config = dict(
    n_layer=11,
    d_model=96,
    n_head=3,
    n_kv_head=3,
    head_dim=32,
    d_mlp=384,
    vocab_size=512,
    activation='tanh_gelu',
    norm='layernorm',
    norm_place='pre',
    norm_eps=1e-05,
    positions='learned',
    qk_norm=False,
    attn_scale=0.177,
    bias='all',
    tie_embeddings=True,
    parallel_block=False,
    extras=['capped logits'],
    init='normal',
    init_std_qkv=0.0238,
    init_std_o=0.00508,
    init_std_up=0.0238,
    init_std_down=0.00508,
    optimizer='muon_variant',
    lr=0.00449,
    beta1=0.95,
    weight_decay=0.049,
    lr_head=0.011,
    grad_clip=1.0,
    warmup_steps=200,
    schedule='cos',
    final_lr_fraction=0.0,
    batch_tokens=32768,
    seq_len=384,
    doc_mask=True,
    train_tokens=139200000,
    steps=4249,
    dataset='wikipedia_en',
)
Each number is 200 + 40 x the weight over its row's rms, rounded and kept within 0 to 999. Layers, rows and columns count from 0. The size before them is the row's rms in percent of the matrix's.

# layer 4 MLP up, 384x96, rms 0.217, rows 242-278, columns 0-95
099,241,169,222,214,189,168,194,183,161,226,163,143,211,123,128,254,142,209,132,215,219,192,224,250,155,212,199,265,161,204,244,149,148,172,124,236,161,175,136,202,174,250,184,169,204,273,159,217,233,260,145,229,178,159,146,253,254,258,169,246,215,252,161,234,147,205,195,216,159,229,275,146,196,205,135,175,177,270,233,220,176,196,243,189,254,224,211,173,211,255,206,240,161,179,255,232
086,231,166,168,134,240,157,214,222,139,147,218,191,197,224,222,205,167,181,196,194,170,113,248,235,199,189,258,244,197,189,213,300,156,207,182,234,182,138,225,163,168,242,215,213,147,189,156,254,172,243,248,184,244,210,225,245,321,165,233,207,245,156,206,226,187,166,182,212,224,125,269,246,207,179,137,209,231,244,177,226,230,150,220,244,212,176,83,206,209,172,227,127,221,189,235,186
098,273,228,236,158,291,174,198,213,278,187,182,218,205,273,210,186,218,209,287,230,171,236,228,222,225,224,177,181,162,205,209,172,223,121,149,246,218,223,199,283,131,203,253,176,236,211,176,148,210,250,210,177,152,183,179,123,220,178,194,216,219,199,125,237,150,243,136,153,151,187,197,214,158,229,157,136,166,249,175,157,143,154,230,225,140,217,225,194,242,274,236,179,182,179,250,157
116,160,225,241,176,206,177,213,213,132,155,262,183,228,231,177,168,204,278,149,235,179,249,221,168,154,148,190,211,179,213,190,163,211,178,190,217,163,163,189,266,201,216,180,194,148,211,251,123,247,198,160,126,205,190,109,188,313,167,219,262,180,174,147,173,194,283,241,232,212,220,185,265,218,167,218,283,168,189,264,196,126,231,212,166,264,181,186,210,228,199,189,208,279,164,238,164
100,173,199,153,204,274,218,218,173,189,160,192,222,123,265,181,241,204,181,204,185,183,133,179,137,227,96,215,268,232,240,280,237,262,182,198,188,237,178,231,175,156,234,239,210,137,199,245,245,106,179,202,200,232,232,155,190,257,217,154,205,247,173,181,185,248,248,146,143,182,214,172,186,144,158,177,218,228,236,197,215,245,272,255,189,198,174,248,180,231,187,223,229,111,129,204,214
099,200,271,238,194,137,265,233,161,235,168,264,184,162,187,230,225,145,174,212,155,229,291,213,219,177,246,168,161,250,61,166,270,198,146,197,178,198,156,265,192,123,268,195,220,245,212,183,158,206,180,212,186,169,240,201,219,153,196,206,220,270,247,184,251,206,185,169,208,258,210,177,210,169,286,202,179,202,216,183,177,190,270,170,235,244,151,163,231,169,227,221,191,221,182,142,165
100,205,224,198,175,206,226,248,204,121,242,165,181,223,209,178,171,271,153,152,237,227,202,237,170,179,190,326,141,197,137,183,191,229,177,186,204,205,232,106,218,218,240,271,191,202,137,147,240,236,204,160,200,164,194,155,151,208,198,247,168,209,226,186,235,167,128,214,230,210,282,161,206,124,261,218,264,185,246,208,218,160,200,154,121,241,159,226,153,214,254,212,180,206,182,255,247
086,159,205,127,189,230,316,206,126,241,200,211,306,173,185,184,124,201,166,183,198,228,190,231,142,252,198,214,238,161,166,159,214,225,146,161,276,225,272,170,201,184,134,194,205,181,251,197,156,159,214,160,202,213,179,242,196,204,176,212,178,222,250,243,201,266,198,193,215,188,234,149,232,184,203,138,202,230,193,174,144,191,172,115,191,246,257,170,270,236,181,228,232,259,234,140,152
102,152,144,223,202,240,214,144,179,226,228,176,173,204,198,94,197,150,186,271,236,239,228,208,255,251,224,186,100,206,176,167,211,162,195,145,212,175,256,247,242,134,175,234,194,164,227,247,239,163,277,237,263,178,250,140,213,195,205,256,205,208,263,176,220,210,158,206,220,254,209,161,143,228,220,222,223,151,262,135,150,161,193,205,154,203,127,236,207,153,226,183,236,161,170,231,143
097,169,138,148,254,234,203,155,247,201,202,208,249,195,182,181,207,234,195,276,224,214,171,171,120,263,208,179,219,244,186,172,296,240,151,171,250,187,296,242,169,212,184,226,196,100,129,178,216,239,204,207,299,225,111,156,217,165,182,163,277,185,181,254,215,176,172,214,139,221,189,175,170,217,204,183,161,171,235,240,195,205,159,202,230,130,190,233,226,185,237,173,198,179,131,177,215
100,249,276,224,225,289,243,215,187,201,211,181,193,248,196,215,182,189,240,211,131,231,199,206,265,159,197,243,213,255,182,189,200,175,210,229,187,206,252,180,230,168,192,133,170,126,158,184,172,249,217,264,121,161,192,194,216,176,171,170,216,254,206,261,191,223,253,155,224,243,113,223,240,160,214,198,162,94,214,167,161,206,209,170,253,295,137,256,174,204,207,131,156,182,149,225,236
111,243,205,227,137,196,162,111,180,220,267,273,222,168,178,205,223,145,233,187,215,238,245,210,241,243,132,197,179,269,237,177,195,228,187,188,220,210,171,192,193,170,178,250,159,145,317,219,209,161,234,196,163,206,186,243,248,222,186,209,128,225,185,179,163,181,187,183,222,303,138,262,220,200,197,208,95,194,171,206,196,206,230,207,228,203,237,151,267,149,219,225,221,148,114,199,148
103,178,204,228,235,270,199,143,268,132,154,151,208,200,146,183,160,240,173,149,151,216,241,148,194,166,178,261,194,185,148,203,207,264,229,175,252,243,202,241,240,264,204,184,254,161,221,143,254,165,191,128,301,217,203,251,173,132,192,217,186,188,233,219,199,199,187,212,200,178,138,227,238,249,330,233,177,249,212,212,197,179,191,190,213,164,184,194,159,179,141,222,196,228,110,211,190
092,187,232,98,197,219,206,242,294,173,131,203,179,132,259,277,213,146,161,203,142,185,334,155,75,204,209,244,214,203,213,181,224,198,197,162,232,150,199,191,141,170,225,212,197,183,193,160,190,157,211,235,219,169,187,258,191,240,230,258,204,240,215,210,154,187,234,240,244,174,190,216,170,210,170,196,187,242,232,234,265,196,239,150,202,216,208,220,206,192,153,131,156,164,213,247,208
108,225,259,193,159,191,166,232,293,186,206,173,206,170,240,213,209,209,139,130,227,243,238,201,154,152,204,191,252,191,185,181,250,130,172,213,183,203,167,197,185,295,160,134,262,232,271,229,230,168,238,240,214,234,222,265,221,152,151,191,202,229,157,268,146,194,298,209,218,206,243,187,182,206,239,139,208,141,251,206,141,236,202,135,208,138,226,190,153,137,237,167,165,153,220,207,183
100,229,188,170,186,156,246,198,258,195,254,197,248,286,223,203,129,218,144,195,246,192,150,191,218,175,218,248,196,208,167,292,173,239,293,222,210,172,236,186,121,155,242,245,190,190,223,153,152,227,243,161,231,165,194,117,229,174,244,261,120,233,234,159,191,174,185,184,184,224,121,136,273,200,189,146,168,149,239,165,197,185,266,245,195,266,209,197,200,174,213,184,210,160,229,210,222
102,241,209,190,152,129,118,232,151,204,246,197,135,187,144,240,249,280,95,249,213,223,206,177,274,162,213,248,211,233,147,247,168,230,185,222,235,232,183,221,144,195,150,203,167,184,207,195,217,229,191,217,247,192,146,204,153,182,209,188,183,252,226,205,214,254,229,164,193,251,180,285,245,197,273,217,223,191,180,189,133,193,242,232,198,132,206,98,239,215,145,246,207,217,179,142,208
101,183,194,219,157,209,137,137,194,182,167,185,258,208,197,215,263,251,239,235,251,195,220,199,126,149,179,235,236,200,210,162,319,174,239,153,230,150,218,162,199,201,205,199,211,132,164,232,133,260,266,214,190,106,233,248,197,144,112,195,164,163,262,164,245,179,194,250,146,205,181,184,224,212,232,182,252,177,188,274,190,180,231,154,138,252,200,184,194,185,265,212,221,251,189,216,195
114,195,246,141,170,181,184,172,183,226,220,201,229,156,166,179,235,198,192,151,271,214,250,195,270,178,176,186,211,201,125,211,183,199,181,241,231,149,274,178,167,177,207,150,162,196,191,255,219,201,165,205,202,136,208,116,169,99,169,205,220,241,219,253,190,316,209,205,167,172,204,204,233,281,224,157,197,206,268,163,249,261,163,103,241,290,180,203,264,207,198,237,209,212,221,232,188
108,246,234,246,242,228,203,198,219,190,196,201,185,181,195,135,174,241,189,155,223,194,202,198,125,244,125,171,220,163,179,130,168,228,184,208,148,169,231,214,220,189,209,196,228,155,157,257,214,195,165,247,171,315,183,206,241,156,225,153,138,145,163,149,312,207,219,213,229,218,120,161,234,212,224,197,187,253,281,197,190,214,162,219,272,218,246,206,234,240,130,250,135,175,179,189,268
088,230,164,150,230,247,194,152,230,143,222,167,281,190,221,155,192,222,239,255,204,119,149,171,235,195,185,206,259,189,158,171,215,197,204,191,173,194,249,198,182,207,231,137,223,190,221,199,209,218,240,189,212,80,103,200,236,180,216,281,222,164,216,197,193,193,262,208,217,214,214,293,165,123,222,121,162,191,243,220,242,242,163,187,230,228,221,262,248,226,241,144,174,193,190,232,111
094,162,228,217,215,223,231,189,176,239,229,249,233,178,254,251,212,219,197,166,241,289,249,204,240,204,213,222,196,264,244,217,157,213,122,125,213,183,144,133,153,137,178,198,167,187,214,166,205,174,160,218,144,209,241,245,213,145,155,192,191,236,245,157,158,279,261,165,149,245,141,222,238,188,279,258,195,182,144,202,218,212,134,187,139,172,223,222,136,243,215,188,206,102,214,178,177
103,149,237,179,157,239,109,211,242,119,194,227,158,160,156,147,262,226,194,158,192,211,224,259,212,127,174,172,271,131,223,133,231,172,205,183,245,287,242,172,202,200,206,253,196,160,215,256,205,135,260,164,210,240,193,215,210,176,238,171,178,195,267,157,210,196,213,237,248,252,238,189,195,252,296,177,127,205,164,258,184,197,220,159,188,242,203,195,140,162,246,182,197,223,240,199,206
108,213,232,189,223,160,164,265,199,151,208,279,266,237,224,273,176,202,183,246,191,198,151,134,239,134,202,179,223,206,174,176,160,262,201,231,222,178,219,157,149,199,220,197,159,257,206,190,274,211,290,156,143,170,156,221,196,205,180,158,155,234,207,215,234,158,298,252,162,164,235,234,227,167,272,143,217,235,186,168,123,238,224,245,199,146,162,227,100,210,186,205,207,189,247,189,193
108,281,163,119,220,200,181,154,263,196,244,215,211,196,191,165,251,164,207,172,219,196,182,171,240,220,196,294,225,211,191,212,234,140,169,250,210,202,127,139,214,199,186,136,212,190,236,127,228,198,155,140,223,246,226,201,198,126,205,266,145,181,159,285,246,217,237,163,245,249,221,259,171,150,195,164,188,208,205,134,153,275,211,212,262,144,288,201,165,220,191,238,192,174,178,209,213
098,169,166,89,250,254,218,182,191,200,214,191,215,149,241,184,234,128,201,152,197,139,215,208,203,208,245,236,179,220,221,154,132,205,247,201,181,170,196,190,173,244,220,288,172,148,246,232,218,185,187,249,176,159,242,125,217,184,218,164,205,192,263,233,174,262,206,200,241,166,203,193,208,205,244,166,208,141,248,229,187,231,160,191,284,212,189,153,242,133,222,169,83,226,229,213,300
106,175,184,238,159,197,200,156,261,161,201,215,238,160,182,186,197,181,202,205,183,260,246,247,306,239,159,251,238,193,163,204,139,180,150,152,202,278,207,233,203,196,205,210,189,250,197,189,255,244,189,265,240,194,172,144,224,186,187,255,256,147,137,278,176,145,199,214,187,203,211,246,265,217,205,266,204,162,172,168,183,227,220,171,165,192,239,190,236,282,152,164,181,85,124,163,181
108,206,170,186,246,172,231,223,253,148,227,157,200,286,138,135,251,281,192,125,173,200,187,209,249,220,167,190,214,197,175,221,202,101,110,163,224,313,143,193,230,206,177,149,198,231,224,260,220,221,164,147,189,202,191,198,256,234,134,266,205,162,204,199,265,182,220,129,194,253,151,198,176,239,191,228,157,223,219,258,236,249,241,168,250,161,178,203,175,188,182,209,188,173,200,220,170
101,204,252,188,198,201,255,192,269,160,167,238,207,202,265,154,216,279,210,242,240,235,249,144,136,186,182,200,126,258,258,208,207,266,213,213,134,202,198,225,203,151,182,201,165,242,201,135,187,123,180,174,149,199,214,219,146,238,123,213,209,173,127,169,195,209,274,167,186,258,174,211,163,194,181,232,165,204,278,231,202,230,244,205,172,207,162,260,121,138,246,223,207,192,143,155,247
108,214,213,217,213,170,182,163,191,226,215,251,207,246,213,146,287,126,173,164,206,227,175,230,176,193,123,155,117,276,229,245,205,170,207,231,173,144,236,195,236,145,205,226,202,205,211,269,138,193,240,224,198,236,210,241,221,216,111,194,159,239,208,189,186,220,210,103,202,233,200,209,225,214,131,96,255,173,197,239,157,197,195,169,201,180,217,230,310,252,161,249,170,189,265,210,216
089,218,178,212,281,161,183,196,193,148,186,118,200,177,235,165,155,154,171,154,225,231,244,239,250,202,193,205,154,146,187,207,242,216,253,216,165,145,210,256,224,161,223,205,148,188,206,167,135,226,198,132,236,264,208,182,214,271,185,217,243,269,160,194,170,219,157,209,197,184,159,229,198,256,190,284,179,204,228,145,287,268,196,115,277,171,202,232,159,206,313,216,202,197,194,172,187
112,238,191,278,192,130,149,217,252,182,221,211,186,224,204,194,165,189,176,221,215,198,198,200,231,154,113,212,191,232,212,227,201,241,151,197,162,216,257,195,275,206,134,137,194,225,160,167,228,174,203,220,218,172,216,258,285,152,158,221,219,171,177,217,169,240,275,230,207,186,242,225,249,234,286,214,182,151,182,113,174,138,274,193,183,232,231,194,143,212,212,207,72,149,224,163,228
093,326,213,212,144,177,289,158,207,208,239,217,182,184,239,173,209,182,190,252,209,252,164,214,183,166,149,207,163,181,183,199,155,153,195,204,262,269,264,242,158,211,160,240,179,178,252,218,244,186,239,137,223,197,234,234,166,223,134,285,252,165,213,182,198,230,169,192,153,154,214,205,162,214,140,166,196,149,225,189,290,170,229,112,190,203,223,192,175,198,252,183,214,130,180,251,144
109,166,260,221,194,165,203,152,141,164,181,136,165,262,203,193,179,197,257,194,202,240,205,175,248,181,209,142,215,225,264,215,212,240,261,137,312,177,258,222,221,202,222,237,180,178,236,286,90,161,125,189,227,209,153,227,239,158,205,182,221,150,243,179,233,170,212,186,219,202,184,153,242,180,218,177,228,180,215,165,129,248,199,168,166,184,269,168,285,232,212,120,200,233,229,202,216
107,239,257,220,231,134,210,260,166,151,181,141,200,178,197,161,141,233,249,171,270,252,203,236,215,184,216,98,211,221,162,193,130,213,164,227,235,156,189,189,280,217,226,136,182,247,226,212,187,234,166,193,221,232,223,134,228,162,97,158,224,191,192,205,215,232,233,259,194,220,266,235,152,202,189,243,185,157,270,218,183,167,242,269,202,153,199,251,141,216,208,155,223,112,194,191,193
103,275,134,182,225,272,150,151,239,181,138,214,239,155,122,171,193,165,169,195,194,271,236,212,230,202,206,225,138,267,218,209,229,234,194,163,169,168,202,216,232,194,161,168,221,163,216,178,256,237,187,169,146,181,172,214,225,159,158,174,258,199,200,249,137,171,209,146,206,176,223,142,264,198,276,169,242,184,189,197,172,206,229,172,232,149,183,217,298,291,193,247,127,280,199,228,211
091,268,224,156,207,200,230,176,216,247,252,172,165,152,291,240,244,246,174,260,192,181,266,183,134,175,188,174,188,169,216,135,144,282,214,237,190,155,214,198,195,210,193,268,249,206,225,251,166,236,177,171,261,213,240,171,182,179,228,216,215,263,150,167,283,223,204,150,239,170,211,147,233,220,153,172,137,203,176,223,146,243,152,164,240,263,232,164,143,170,225,158,142,169,199,130,204
# layer 4 MLP down (transposed), 384x96, rms 0.202, rows 242-277, columns 0-95
089,207,215,154,225,199,202,211,206,157,192,155,284,193,203,248,187,215,196,181,230,165,149,136,202,179,287,165,156,203,155,138,259,216,225,253,221,330,150,191,176,166,131,190,161,200,157,249,213,184,166,184,223,250,183,162,110,222,211,259,180,204,179,237,161,190,167,202,191,245,178,200,225,179,172,298,207,266,191,182,155,184,151,161,234,269,211,250,239,271,179,162,207,231,242,223,153
089,170,251,255,219,161,196,230,216,292,183,170,66,267,169,120,188,197,229,212,179,190,272,157,185,202,291,191,176,161,184,175,235,206,206,217,216,177,225,181,137,199,247,194,202,166,196,212,228,264,267,175,144,191,166,180,230,192,275,172,192,246,215,205,209,220,151,222,82,204,191,178,177,203,179,262,150,146,200,204,179,217,174,175,231,189,180,206,215,199,298,194,230,265,161,215,198
096,185,224,142,129,197,191,264,211,148,142,178,190,235,224,195,233,130,223,248,241,182,196,138,191,215,181,183,151,235,244,148,186,260,252,131,199,247,208,202,134,233,235,265,193,232,198,175,188,193,195,235,256,270,162,188,246,205,110,142,186,234,166,152,140,210,174,199,200,183,180,158,217,213,109,239,235,256,145,257,195,246,201,209,228,245,275,263,205,223,236,157,162,204,231,166,251
112,208,217,232,184,203,249,216,211,305,219,190,210,188,193,166,272,213,168,229,186,205,237,165,150,160,164,193,161,215,206,139,252,173,246,100,156,246,190,220,298,237,153,205,187,264,172,236,190,224,226,229,164,178,190,154,271,88,179,170,195,208,197,265,206,195,158,127,185,87,228,177,225,185,229,204,175,256,138,187,240,204,221,167,166,172,202,217,157,222,169,206,263,238,214,227,196
098,224,199,271,196,167,271,235,307,235,185,190,198,292,208,221,184,247,193,152,214,201,158,246,204,122,204,172,178,202,238,202,178,203,263,201,233,193,130,147,160,173,247,207,271,214,212,180,182,211,227,265,177,159,161,232,244,144,224,150,191,221,191,158,180,171,140,175,124,161,263,165,192,232,147,165,179,213,201,207,231,163,130,197,169,181,137,248,221,169,205,253,133,215,211,276,261
102,181,190,243,209,182,171,189,209,246,130,249,160,202,256,188,126,159,257,175,182,201,229,309,177,220,244,183,181,273,141,216,252,192,236,202,155,211,166,249,240,201,191,166,161,263,200,204,254,156,166,184,169,183,184,209,205,230,191,178,189,195,117,185,138,120,220,179,174,189,224,199,257,236,199,229,181,113,263,233,114,208,119,209,269,220,249,208,199,216,192,178,293,184,239,184,192
104,180,193,163,137,269,195,263,197,173,291,218,179,131,138,188,259,142,207,163,160,191,193,237,160,234,234,266,172,199,206,215,219,202,184,140,192,169,128,167,189,154,205,247,219,191,232,215,145,124,193,180,138,265,197,225,195,310,232,144,283,191,149,228,164,135,234,169,177,205,206,204,245,202,235,263,206,220,245,211,241,231,223,194,205,203,244,199,179,216,186,194,218,297,176,189,145
097,234,293,180,219,215,132,219,190,207,116,252,153,194,269,165,175,199,225,216,226,240,194,139,150,243,261,181,262,172,220,138,151,199,205,199,173,175,179,262,145,200,227,211,206,197,168,146,206,234,163,204,179,229,179,172,213,129,207,134,193,199,265,222,161,132,242,210,182,118,221,236,181,261,213,221,186,191,224,210,204,220,171,211,251,289,182,217,264,154,100,231,169,170,172,269,202
111,253,198,296,164,238,165,217,184,137,243,124,197,234,213,180,163,276,164,225,274,216,182,229,200,183,170,236,221,210,165,216,67,246,230,172,189,200,214,251,242,269,181,227,195,196,184,177,207,166,228,171,223,213,222,242,194,175,184,280,194,264,207,236,229,169,138,116,185,226,228,204,261,207,192,142,213,253,190,164,142,117,155,181,193,147,144,188,173,232,228,148,226,200,200,217,228
094,284,174,229,223,204,184,251,158,208,189,184,184,177,195,174,243,212,179,276,175,259,169,206,154,350,262,225,180,175,283,222,198,227,247,182,147,198,198,229,161,194,131,161,218,165,156,84,139,173,217,192,233,222,211,245,278,161,224,177,191,179,205,164,168,196,171,198,148,278,227,224,210,191,177,199,169,140,196,215,209,216,230,247,255,151,216,242,203,206,218,175,167,172,146,179,166
096,153,197,163,175,171,222,179,141,220,240,183,218,154,164,209,220,198,211,247,213,209,199,196,291,149,222,195,170,189,209,154,222,228,196,213,197,150,265,197,194,214,161,241,191,209,177,191,249,113,207,103,258,240,142,228,141,213,243,233,139,250,181,235,259,197,274,247,160,65,204,221,233,264,163,291,218,251,200,186,220,247,183,235,223,179,217,183,173,136,155,194,183,182,241,210,172
115,179,168,241,144,167,225,285,157,176,210,240,199,246,194,193,241,250,167,214,152,160,186,227,148,256,193,183,199,239,219,244,202,193,176,151,199,219,224,246,250,213,163,220,149,284,162,137,242,142,181,136,143,241,205,247,197,194,206,190,239,148,206,282,171,147,213,255,191,216,246,258,124,150,163,218,114,207,224,232,207,141,148,136,232,233,246,175,194,217,162,214,246,137,255,206,216
113,223,204,278,209,151,213,213,240,237,189,204,177,179,150,173,218,159,132,217,197,158,127,233,153,174,227,218,100,207,279,230,134,214,228,151,205,243,212,188,228,203,246,177,216,219,298,210,215,223,215,175,289,174,224,246,237,157,241,166,207,112,104,221,157,196,150,147,232,130,169,195,262,224,232,251,170,196,212,197,239,241,157,222,223,211,248,195,205,212,190,161,204,248,225,137,211
089,259,194,249,157,220,233,162,91,234,167,221,224,251,196,194,229,175,125,176,255,204,149,250,220,238,224,253,253,184,240,210,160,213,224,179,197,226,159,163,223,203,194,216,151,231,240,135,166,190,223,223,224,162,76,190,131,192,243,198,218,201,158,226,173,211,108,241,177,159,205,238,165,140,190,192,208,161,165,208,160,219,247,262,263,227,143,172,175,282,253,169,186,210,212,223,246
103,233,140,105,207,184,205,188,178,203,225,107,224,185,187,235,173,206,232,276,152,147,177,229,251,144,163,257,250,163,117,192,242,249,186,269,224,206,149,192,188,139,223,225,164,238,203,203,204,161,184,277,201,183,219,235,192,239,234,232,152,130,286,157,245,268,187,193,213,184,190,178,210,234,223,161,162,212,205,253,146,238,145,170,234,190,146,196,234,276,150,163,216,190,230,243,184
092,234,222,204,191,209,178,167,232,209,211,178,138,109,226,259,205,188,239,201,139,181,260,214,211,217,177,203,130,174,232,195,222,152,199,180,223,195,205,223,190,211,142,191,168,136,238,262,155,258,206,272,183,209,290,234,160,162,167,275,185,153,220,207,192,135,245,135,274,175,312,201,197,156,173,225,204,254,145,155,228,123,158,186,270,182,264,171,230,218,192,176,189,187,231,230,179
097,170,182,217,170,159,220,171,206,247,269,174,256,251,275,221,168,300,174,148,169,306,195,201,186,153,195,146,209,200,135,189,218,206,189,166,232,192,188,176,194,158,212,204,234,227,218,222,144,191,229,295,292,243,177,195,204,156,297,136,266,233,234,128,177,210,175,161,140,169,216,199,138,147,196,236,205,190,139,195,171,221,163,194,193,256,228,153,184,187,205,175,144,219,215,212,209
116,178,214,201,204,181,159,235,163,235,235,167,265,201,148,140,256,216,229,219,219,196,237,200,189,205,125,195,237,197,207,204,166,296,259,221,193,224,181,187,241,144,221,142,211,128,245,128,219,219,270,229,242,179,214,175,189,211,215,220,166,228,191,189,165,232,202,192,98,197,118,194,126,228,243,149,293,164,241,180,219,159,182,134,202,212,191,183,226,256,224,157,139,288,212,144,230
119,208,248,146,252,149,265,145,101,210,262,199,225,134,267,173,174,191,195,148,287,222,155,160,191,278,181,175,194,193,144,144,173,220,171,162,203,219,227,211,164,244,242,210,178,214,181,191,222,189,193,188,149,162,250,154,256,155,211,202,171,228,237,247,159,290,173,177,196,148,245,129,234,238,171,176,196,217,224,213,171,225,183,159,235,301,259,170,226,159,227,255,207,208,226,192,195
114,124,201,218,227,179,212,184,159,259,248,284,247,190,216,193,121,170,147,183,171,192,212,217,191,187,224,163,225,253,95,205,196,189,78,168,186,195,272,155,156,178,210,187,220,189,226,245,134,301,248,238,215,174,181,167,248,209,178,176,271,183,164,239,234,180,170,202,194,157,261,258,146,197,139,183,224,221,200,215,203,252,191,213,191,164,163,195,180,246,188,226,172,231,218,233,284
092,146,235,203,263,223,268,203,159,194,281,235,240,196,255,207,224,212,125,196,177,176,203,223,178,167,207,128,183,244,196,187,200,187,149,220,187,209,216,223,182,294,121,264,270,194,209,156,229,216,218,142,220,230,282,122,141,120,162,170,200,223,178,222,197,177,118,208,193,185,180,204,167,162,241,184,229,179,220,192,216,237,269,164,224,179,208,247,147,282,205,241,175,202,149,189,126
093,178,164,214,229,171,179,211,177,152,181,257,210,163,196,168,182,224,106,153,189,123,140,228,263,208,222,236,138,228,212,215,224,263,256,184,158,140,241,209,213,238,199,227,227,154,180,252,241,173,233,213,151,202,141,283,192,252,259,158,192,223,235,168,206,251,123,181,253,169,148,197,235,241,187,219,173,182,218,223,238,205,140,218,165,214,303,184,234,290,206,139,198,160,174,216,248
111,240,127,180,214,147,218,155,217,218,171,229,187,163,175,222,200,112,276,163,261,234,191,159,222,159,205,251,135,217,197,247,253,129,127,229,165,137,209,175,186,193,226,213,174,191,214,253,195,223,195,143,163,262,184,179,224,237,203,207,270,206,219,234,223,282,217,252,190,219,214,170,200,260,103,202,139,249,185,141,242,222,285,201,133,260,215,198,205,182,203,150,175,201,235,148,190
099,263,206,172,237,273,231,228,244,167,210,192,195,150,99,251,207,199,260,163,256,229,231,197,166,228,210,129,182,179,140,255,264,270,108,184,185,158,220,255,250,175,223,192,176,215,243,198,129,199,249,189,197,194,217,134,218,132,197,187,200,201,183,205,183,204,242,198,198,212,185,208,191,251,230,241,216,260,100,146,126,199,159,208,234,261,256,171,192,233,221,175,240,145,163,165,189
112,208,226,225,256,274,185,220,155,154,209,195,281,238,216,201,161,260,221,198,161,175,236,194,286,224,173,106,243,155,257,223,199,165,193,158,190,204,163,207,251,204,160,143,232,160,208,155,192,210,191,200,248,251,267,214,145,127,189,202,237,239,201,208,203,226,233,191,183,221,248,179,227,238,176,146,220,166,165,209,195,137,220,181,245,135,197,275,144,166,236,248,227,95,163,198,119
091,163,235,275,276,151,222,257,162,214,184,254,195,236,183,212,149,243,173,207,216,191,169,209,181,252,229,186,186,217,234,242,244,161,201,139,273,144,200,210,221,247,173,141,174,193,194,256,214,223,133,177,274,277,186,264,141,184,209,165,215,112,216,229,250,144,176,148,190,160,232,183,210,135,109,201,196,231,195,195,181,164,199,232,153,235,177,230,181,132,133,216,202,265,248,166,202
120,244,171,151,186,197,159,227,199,234,138,261,202,186,168,199,181,173,212,133,215,221,219,141,179,200,241,159,200,136,142,257,250,181,232,132,231,158,142,173,265,228,237,182,171,208,205,215,244,213,271,185,169,141,259,157,250,223,100,210,206,189,133,175,135,171,174,155,227,137,239,224,219,228,225,177,230,168,251,162,206,257,214,238,233,242,226,221,195,317,174,185,215,214,232,189,264
102,220,187,229,137,258,234,114,183,293,189,207,209,202,167,201,208,202,226,231,237,184,159,201,178,237,140,149,277,233,161,219,212,173,196,279,124,235,164,220,267,228,226,251,179,217,169,227,184,185,151,197,286,158,239,260,141,175,206,194,146,236,223,173,177,170,211,178,190,150,228,267,262,180,192,250,218,232,142,202,175,191,136,173,167,186,173,197,141,212,270,170,289,206,179,189,144
106,268,218,236,186,242,225,225,140,201,268,212,155,235,188,185,202,252,228,152,195,215,243,163,167,185,180,188,206,203,165,207,164,129,169,227,176,248,169,130,265,191,301,207,205,212,209,239,193,144,257,202,242,195,199,173,268,151,192,200,221,136,226,206,197,189,187,266,120,234,184,211,263,117,182,122,177,216,200,171,121,228,246,159,194,224,157,210,255,260,175,185,216,236,276,137,159
109,203,175,244,181,179,230,258,211,138,188,184,212,192,228,215,238,228,184,120,176,284,155,176,127,207,181,170,207,137,149,196,256,149,245,233,169,176,182,201,218,179,249,138,166,224,227,253,190,155,205,207,247,192,242,188,248,246,179,273,174,266,201,260,277,147,201,115,143,228,141,197,193,136,231,130,247,156,174,211,214,202,228,176,215,243,223,269,181,222,175,276,210,145,181,176,170
090,247,137,197,242,215,229,221,138,231,206,155,171,200,193,204,180,168,302,202,208,154,293,195,254,208,187,196,188,180,177,118,210,151,216,177,197,205,279,305,178,143,210,160,149,214,232,254,216,178,216,227,213,242,199,207,200,284,209,144,210,186,217,185,261,160,85,211,206,181,179,189,167,261,230,143,201,250,194,216,193,217,150,201,214,239,197,134,159,255,165,182,220,146,153,229,151
116,233,261,248,230,224,233,258,287,174,169,235,142,125,221,232,110,250,221,190,123,185,157,189,274,193,170,158,250,147,214,165,218,213,134,130,208,231,162,205,218,188,214,219,203,243,285,240,222,240,152,170,233,189,219,134,240,135,205,202,164,234,139,151,254,218,225,209,179,174,256,208,192,183,204,179,251,95,206,150,216,218,206,179,166,166,181,171,219,213,203,232,219,165,187,174,246
094,211,194,201,126,197,164,277,178,178,189,175,219,250,260,200,156,167,206,182,263,126,201,189,203,210,234,146,247,258,208,159,183,277,191,178,156,170,191,173,222,137,249,192,189,127,214,172,197,201,144,222,297,268,126,178,139,213,274,109,185,141,241,213,230,194,187,167,244,230,209,171,196,211,223,130,235,222,214,240,166,118,232,256,204,199,173,172,228,189,250,265,176,213,217,206,205
104,181,195,225,158,289,249,237,159,197,174,194,211,113,195,176,177,177,198,217,232,204,199,130,156,231,173,232,226,159,183,243,295,203,199,194,202,175,218,222,167,166,152,153,214,236,192,205,174,224,201,185,217,223,265,176,245,192,163,225,159,127,174,186,219,212,223,135,122,315,243,129,205,210,259,146,189,166,212,117,160,236,236,137,179,233,224,247,154,198,230,215,216,250,186,162,289
100,241,204,173,210,159,199,148,210,211,136,244,241,241,219,194,223,174,194,213,154,186,184,208,275,204,258,191,222,200,208,211,249,212,193,207,247,248,224,169,215,227,246,244,179,199,191,207,189,174,243,185,226,225,109,158,231,210,201,146,236,210,166,146,280,119,123,181,180,165,205,111,177,169,173,144,147,290,176,213,217,260,130,147,212,181,154,256,257,204,167,180,266,188,291,264,205
102,191,203,261,251,185,185,145,154,265,150,212,287,177,205,199,210,225,177,160,250,199,141,244,207,224,203,199,182,182,225,215,267,131,206,193,155,233,157,160,129,218,219,167,201,169,220,214,216,186,193,149,225,222,233,249,180,237,159,160,237,242,177,190,211,176,224,242,228,133,247,100,210,170,165,232,186,164,123,238,229,194,180,198,321,215,81,203,190,181,215,183,258,245,235,158,179